{"norm": "rmsnorm", "positions": "rope", "beta2": 0.99, "warmup_steps": 551, "doc_mask": true}
Each number is 128 + 24 x the weight over its row's rms, rounded and kept within 0 to 255. Layers, rows and columns count from 0. Numbers have three digits each. The size before them is the row's rms in percent of the matrix's.

# layer 6 MLP up, 384x96, rms 0.0578, rows 80-113, columns 0-95
095:154099090148101118103122138111115116165156140071130120144123127114101122113152153158158147113131148138085139138151146112119154137124147133135117124129165122139103121161158079076123107140156139141141151112068119112170128140139143116123130128186127115120144090202115145124158124140155138176
127:112126115125106135109144172180146131119120091095115107121137121199161141111136119127134135104110129096120113109177096131133134118125132155114108119137096059120113110173126143120157105093128172079203104124155137152154124127113159140122127103139123106109162130136153114133161125125123131156
107:159109102103130131119148193108154120085132118083133117112108114122158114171094160095136129111118113111075136107142118088110134113125111176110183155091129137124132100145112111113163167094126149133160132159105141148142125094104136109119081095120169108143166139153131125104130118113136131131
081:123142130134151116115109142142115155141102152145149101137135160168078070128140154106130112115135154156137133125131118106130121127149103093113169131133120123135126174105131120156171136145106139145140161206159142099125158095084122084072147121111138155133114137147099145106105087163120124107
089:145115157138099127116140135094168158108139168158137159125152115188165131107150081098129107148132132145148106121110053159116123072111127136123131118116105145150101103120104165126131133142110161146133167156162116120086139135114130122148112166126118110128094160177103136112095118133145133112
092:109126128122125110155118121164106159150114123124121092128116129113107088089123105163110131121147120097131111114127137111123116107131142153111114132138104146112087111142137168197166153155116131161155117100128091075096149112143171118106086137114163134117101114094147191158155127171157137122
106:114116089120151107122116112122182125121124111088171136135089113182105140069140126113140133128152147122151134116150112148134115071101138138091088155132145126143114117155122076136139115102131149087162111132118124141146140121114141151095113153151151149112099094159126163131080123091147080123
093:100160098157140080181159138144163094144156124111101136093122148114170117131121116119125112132130116122133129119133134138120140125130119109118136143081157119148111164208152098097122134138107146105130127113106179093165111126119119101160128137173124108162125158130083129142157138137101178123
116:117172146098141124145163167122178112101097155080130149105127105133104122098128155122154152134118131077126093106159141114124156126157158153117159101089152125103110132163130164103108115130134129131120131121105150117128107130128161129116146149142154102155193143152160119118157134076144082154
098:099152095105119108165156109161136127125122108120126112131147141147127067128120146123124156103125136143090110127161100112120138092151180132119103167130162094181135160152150121116111140170132112149184097139114132107118113094123141133182124107137101095118121093102113155179113115129154112107
085:146114158095156124119123117156127148126137150152170138152113128107123115092147144105121136139118131086157133124124139127128131104165108116100085148116109140114135164137093095149096112095129111146156154121107081123101145128118103037087121140132147131105158120122141162178103182094119146111
094:134123126133142127087160154166122160127109137140170166118095095141148116130152130158153131122095104151078113138159109141148160121131130139141152164098169124092068147121113099125123124098109140087136132137101078107156133090117146120127121160142090131111148136112192121101134163102158130134
103:140101127143127122168151180121111119154144146100163122119105104133140126135094103110122113155117134078153097141137080128133114079133153121138115167118107102141083106132138157128132098131105189122168152173136154151137174151085101151131152162121106118128145152171113140150131150116107154145
101:073172138131157141099100150154140129140144109148120136113120141106112119105139114156126115160076096140152109102126124145117144135113106156153133121135163117123138174129087104147081104124088142110155131109151084170169129127119167134099106131116108125065131084145130128159119123136186125125
111:144170145138138116130171120129179123049121165166123114130076113172142137134126106116153105154155099138099104107183092132100132109131110133103106169128114108091138109109156137168166098130111125075134134139155123138118125132108142133127132119110125104133115135135165163133115111149151100110
085:131104134115149121139152142106193107105104149105136117149122110145163123069131130126130134159150097088161090113115106163118112125151140156115154113087125114158134156108140183064136146088120117178129094123154126138109103110124115111142131115110169129153164154106113116153115114118142089134
106:129134138147188138120112130112163097162129138097138127121151095156144127108159132141156155107099138139104125114165096102134160120115091177122106122121179124140137183123068181154156124129122181129130105123132107122139118146106157132111113142152135110080165149141150131099124155106156133144
110:094054091099123133130139138132127104127199135119137131139109122143096108146139104105144124120112088139146133141119146084122136097106117137137143102131154138083123079141116138118126131130125130147126122138116145188079153112107101079095143118156126144073120152148122106101157146135157171140
095:119112166118079123142132122158160142120120080134091103120133115114116109113141100165118151125103169077123143074160134149117099136132170153152168129098112140131064131151141130101154158133110126103170149136137109092145174127124139137120139110135094133134138164118176128148108102138116135165
102:115148099087127154154132123122151156142123126177154136109116149121133105095134144159131134076100136095135111055107145085132139123115158159148081156125140140117093131109120095154147128118152170116140144084111099133129128127096125116122088170158137065122131138137132131146140143089107102144
106:146111106115145112108097128137131115151151155186131086096103135135139134101127120126145150109108116194093142128114153140152119126095143173121152148125120114108081123166103115119143130089115165144159159117082134106144154103138181129105180121135089129142142114180145124123165128123150151137
131:139134140138141105115132125158113137144159112114141121138120126167133072129136091124150138127106153081121072124108110094138140147119135112128174160111162125154111105151119170136121115113093156143169091150090147098117203138102128069127146152172162128119126134143137162129147122136108117156
107:076110111097104138143143104137094117153128075118098129102116115145129136105138123164148127151138127130071103144136123174140156143136137115134086151105137096113140155128119090084129095113134135174143142152118133141153162144100144147129072150126116122140136100193116113180145124100152118100
090:140061088118111081142186118191131119156168090130131125154134144134138101134161156137141132058106135109142113119138120110134124105131132133136146143129147141170132129155146153114164127134128119151140144124064135118133140078128132089129132127129099127116123166155152141124130172103119107158
112:115096088132120118104131121140108117142177079117115123130132105111150110144107129115138131101106119134123137092111170107129152129099136110124129087143112129048130115200110144103126137122143118113126132119122188171128117108154128084079149155163143127130150132134151107092133122116147135183
090:133108168123125146138156134124136144071134144118116125098124100140161103103120152089110113125124122158116166138125092104093125121154129144105146147139100146158147131141156115135195111167135132192131087145133117096093123142114088118144134150134107144146129160145112163133127129183148118192
105:124123079076125127100119103127147110131156073115105143112117066170148136074095117091135108150084101110129135093115117146129124107123112198108106094125127115111124119128157179155174113111135123108141098148114154150155122126068130108117126117140117114126136112114101134113132121128123143139
082:129130109134076111137097103126195153147135121143139145123135143112101121132127136154125170116127117081138119108167104119125101141129135157167097183053108151170145164148113137143187149130130113101128162114118109085138141082125113127133118139130073126133117133135139114143132121164117124142
072:117155133144169124133111119130139087145141141143116093145137125109089108098135109152123155179113119067139105108171161156121112126138109162155073130105141105091109140143146130095101133139138101123138157119134126141117127136150110135129078078108103109060133095108117130148148162118110098097
111:116097113137088131093131124162131140143123130108099176105112111104123104101118115132138127134128109076112131126135134137127189142134129094125104088123122086101127130196087110129108124120132114144137076126140131136161186157125119130128077186140138127121116127142133154118118100093131166176
094:125120117114160142147093106165113086161147120109084115126131151130128129148132096159138175070083138128104105159140132192117170118115119168123162127119145126118131143111099130099125150124135133138131133114137123190112139125156134155087094132166072134107155116133139144103151088145145111122
092:134132139099103137109131111132130128132129111124107147072132094128158097139117092118125133158111124138118140077145160175097130067114174196111149127092117109114091112127121109141108134100083143128131131148126129121164148117101127166127134116147164120050159103109127112134120135098115110133
087:128155137178138147175094116110160127100127162121110168083164141124107093100087118113108135156131106110149134119090123140079192155129139140150111111088098152131138120121125106124148160124123142123109154116094118141126109117133107154067111143099138104079108141115119125124135141110155106168
088:131109153147149078107113084113123118115102139132140145117104137152115089114138120102183158106081124128131130136125104180142153167142130121133155121116121146091127086132108123110121142083118158120099142142096148139129191109131114111109131174114131159110178160147133148140143128118146160188
# layer 6 MLP down (transposed), 384x96, rms 0.0581, rows 80-113, columns 0-95
095:117165107119119160171117115130131158119159135136140109130103109088091057126138087144128131123133107120153074097111090112118140113141129123110114103125103098182120125119077121127111152120118147128146103157131129150092125134149121119134118097126144118142149134140122155211153125113172174122
120:106123141142102138094143150117098136191072112103139180119109109114160159116121139129125144133138144149121166126162106127162151170115102118112114166134100118197139151165139147129128134090124101139131098132118142125148152139153090080128112126111127144101132084100088142115155158141126106139
110:125130146112155139141099161148130122097090159142133150117122118145157109100124169163103106116130145113122130140064116128114099172139096124161144093144179094134130130110119118171122171128117134123106127139154136136140135194102124095091108117108135144170167096150130143163130162126130113177
085:117115144098141151124112108153117156106129125140181110168117169134115133133118162148132131065155155126121180165094158140151109115112126134135111138107102165112136131104130110135129110109132122150104139104209124134135148125184144164141135105145137155149115132172127131115163126114077104091
090:099144104123046126123126102070115157102106115124161129097129111181132125142127131101119110136121162117102161133113118097184099114148125079123161128144135141126142111132103176131123103141163091137149084161160131129150138105156125099163119131124109129166136145140134131140147125090099106131
090:158154128145122081139098143186135077149113138124137144111182143112100121113126095118122123162161100134115171127149155165127088137094121111110137106141104167130133150081110126139135146124150144135142162118130113138119121165114111177082152120091109102124140118127110172119163094152145130095
107:097101133119132159102137156115158187090072142118140114112095117097138151098108154123099145155126148096075097104133101152101124116171104107120142106115129089135099129095138124122084105135129099141153095157127087133110136105115114144108108132149152101160164122122089145149134107126146157105
097:118131172106114108095122094117140163110139144147117125106128185116143141152125113147169125147131085149161128112108149116183128122172126130135107117118136169108167137142164066119160099131116130072127105098114109129130124132136131124129186137127147111155118192134132106152092121164113126128
100:136162148123136109116166128108160120150081136095092137128121144160147141083131151097126119138128123123127141161099148130114116120123152139138153140152116084134161074118154137169135134134176125093087123086130131154122172152155175104126107152116111151180138091133169122152146134126133079107
096:168123153123145085136147157146153129120137120143155131137187130121125096103117121136118109158129125141112109124135111117130098149134111154113109171123129145112117132152183125061141127192158082122114148091117170159116121157126122126154161104142117148157103123084139145133109125141123161065
087:124127101124152144137098187163104114110072087083096077128112123154113106142141108147116096114155141144089135098151146109121116138109142147174097143134136089096099083144151130125156132126119131122110133123153155121164145150117123119124099107154112109138074129125160157105154091155118103138
096:127111100096148165143112141122177115115135173185159139114120117144116118116129127093136110101115124117071128164119172101164133131107102087120133114116153093118157126152121124138118132149147118141106107127131120106144162177171190141117135120100151116115111113136109102136142154132199152114
090:141115125130145143132148175129062130162160161088092113165132079132122135143132117109091130133106152102152139117103102129142121119105117111110149131178072116160158114125117172181156111127146107072122156145129168164115159128102121127120129160129141141124113139129101117137163123117118162140
104:129162068105201114135118132121135094171108158121102123117166123130150099115126096124112150122074146111160138101161169113142096102120108167130138136147118095131166132126142147139129102124138097131156118118144098110101102107121072144101104116128132112089112128110121147100142099167159136117
111:120137137109106136121132135127130153106154154098147093138094127146131144134104146145127097069135153167093145137093120120139125111119099096132116169076126103138119136148134111161136138150119169171129178120121156107153095109094127127168156130091132081126111132202144104144101135141091121110
085:146139154109172151136117118113121144113149164105159159116130106137154095124091179128121112122097139125142142151116143071122133151161163133086171113168143147172163125091085152122114118166136087124158127155134134113160137091124151152152097130125118128131122098118087169137169132124122109148
102:142153118116128167055134119071151123121121163153093161138124112103131120122123144118150122141126156142143165123109107132114091135130133124140134081137139120126163083113146109170135119109167145116078126170122127081154125140094161120147114122150170144094104110148153122175089119143130132096
108:138130129113117121153158131141122110082135133130100087133180099114128148129139088143087118112112181139091106138130161172096107140100120097118169134139108154121146115112151129163177180163191143153103130126150139120121125128119135126131152084100125132076131105136112126105122107101152157135
095:106108106146107138122112134151150165074148090134093147129101145101099161148138115123147126106137119117162159101109126128100125146084086084173124120105072124162092139134142121122112137128166116140160138086126140171141108159144153113147129109100135133139102181124130112146135186116118140155
106:114111101137077149125139157078118141130143115137126123141066123142115091124138141137131111105147145124137131100118126133115150122135158149162139095115094109150136143089092148130138132092175111116158098091111079154095103084142127163107136139099135083111147160142125123190146139101095115100
110:088135108151134126144123120122122125139088098168117145120111094119152137127127136172140144156145095131105122088146149126090128170149130135142161087097151118154083161156102097104103109137141139144160159137182144086130116103116162163129144102116129119111127147084116112145199118140119153108
130:145151117165142154126135091111119133145135140157153120125151138132135127147139114109102131087154157145111115146128125071094152117127111129151127110155146147083149135087101159173129174123121102145121154129157117107147162093111138148117154143094146131107064098142146086107130169067131162125
103:131112126143115110159139096119144129163166135158105143136112127151145098176136182156145109133158135145117137159114102111149159137143109121133111150148102117170148156090130073134159159102128072166120128173113113112146127127124092128175168096153109109138131115111122116121163119111121173090
096:178117108130145154126130137131132075125173115108140121148140127111092130108105122133140148119130103097115132120164143101120150130124161154112139126151113144135155146140162107101121071112134069118123131089121087126151148082087148138175151088089128103128111118118143088138114173180116153140
107:130106129119173140141134106099160132130171158124135129144141092135099114147122120122108132152101156171143143073173165100109133133143141112082140113135092131117109172116089143112155140157118158162110140165158127086107099119151104118148134105144173105076138145112118147118105107112166150146
090:107121107126129134146170129137117131136127121136119131121128122125107106127100174138184125104135083154144133143129108081150164111109097111129117141136135099159154137091137150143128148146154162125088135128108142082136120055156155106094154204152144111130123158152111161148120132176122128152
098:173111131129125088117114094115133120154114173140166135136157122132161099107114171154136116135162104133119088141189129138112159147100119123134139083153151107126107169142117116135163149130089145134141179112103109159142117132132109173124166103178169110146120152144107100144121153146124139158
080:137148150144093129117152107154142147137122126144120121133144188110134131128102089146136133134121117128166139110135159129130118138111128136159171107124079161179119123140125148134138116131161089128146152087107104187202127154160173131198152117094137125121120134108112140160154143122119107116
079:154132129125140161127108130152124131160148139151129128132107103162112081137090063120153159121107135128106111118125145123113101122107151123092103126123094138124137093071127158167136150124164096108142148117167127125124136140157124116122130098095160114070178128085118131174170124098092144114
113:096096083134154104134130102168142144188139142120133156153121116138104145158120160159150141136138124170141139141145124092159166126164112096135098180104114146134147139123121137127095168142094155194126133159129112099105085134137119103127136144156130126153127154130128142162146148160092154102
096:103152127122140156140099148117127158135139078094122149079096108112101123139100114128128147146146135128148136082112165118073137124135155132146142119130118114123154145152155155133089108145175124141180132186120148112118090120158074106091113096134147118110119092099128144166117153143133145093
093:133110109145104128115125138090093134122097099108152124163141170111120097136150139166120075116085136115151121067147110078155105147122094133164140133125139103160110088123126132100100164165094132130140128104109102107143120127160133138139148119146129119189099140126133138120145095085132079138
090:118187130145113182116100117119139096141150112125131150101132154100070111054105120128149122144156130115167131149135092105079152129153106116131116135128092096134136106135109138097162152131100095176106126145142134157114121120130097116142119121114079148114120111110115139185150123133129134098
098:152142135126083142113126099119089143120092145155116145119127141119057118145123150152134135144123159149117113134105117114187135094120120090116112124128099137103151098108069140111163131137112147109125095106153170148123144127133109117127109079158156125154100105151157126173138159139106189136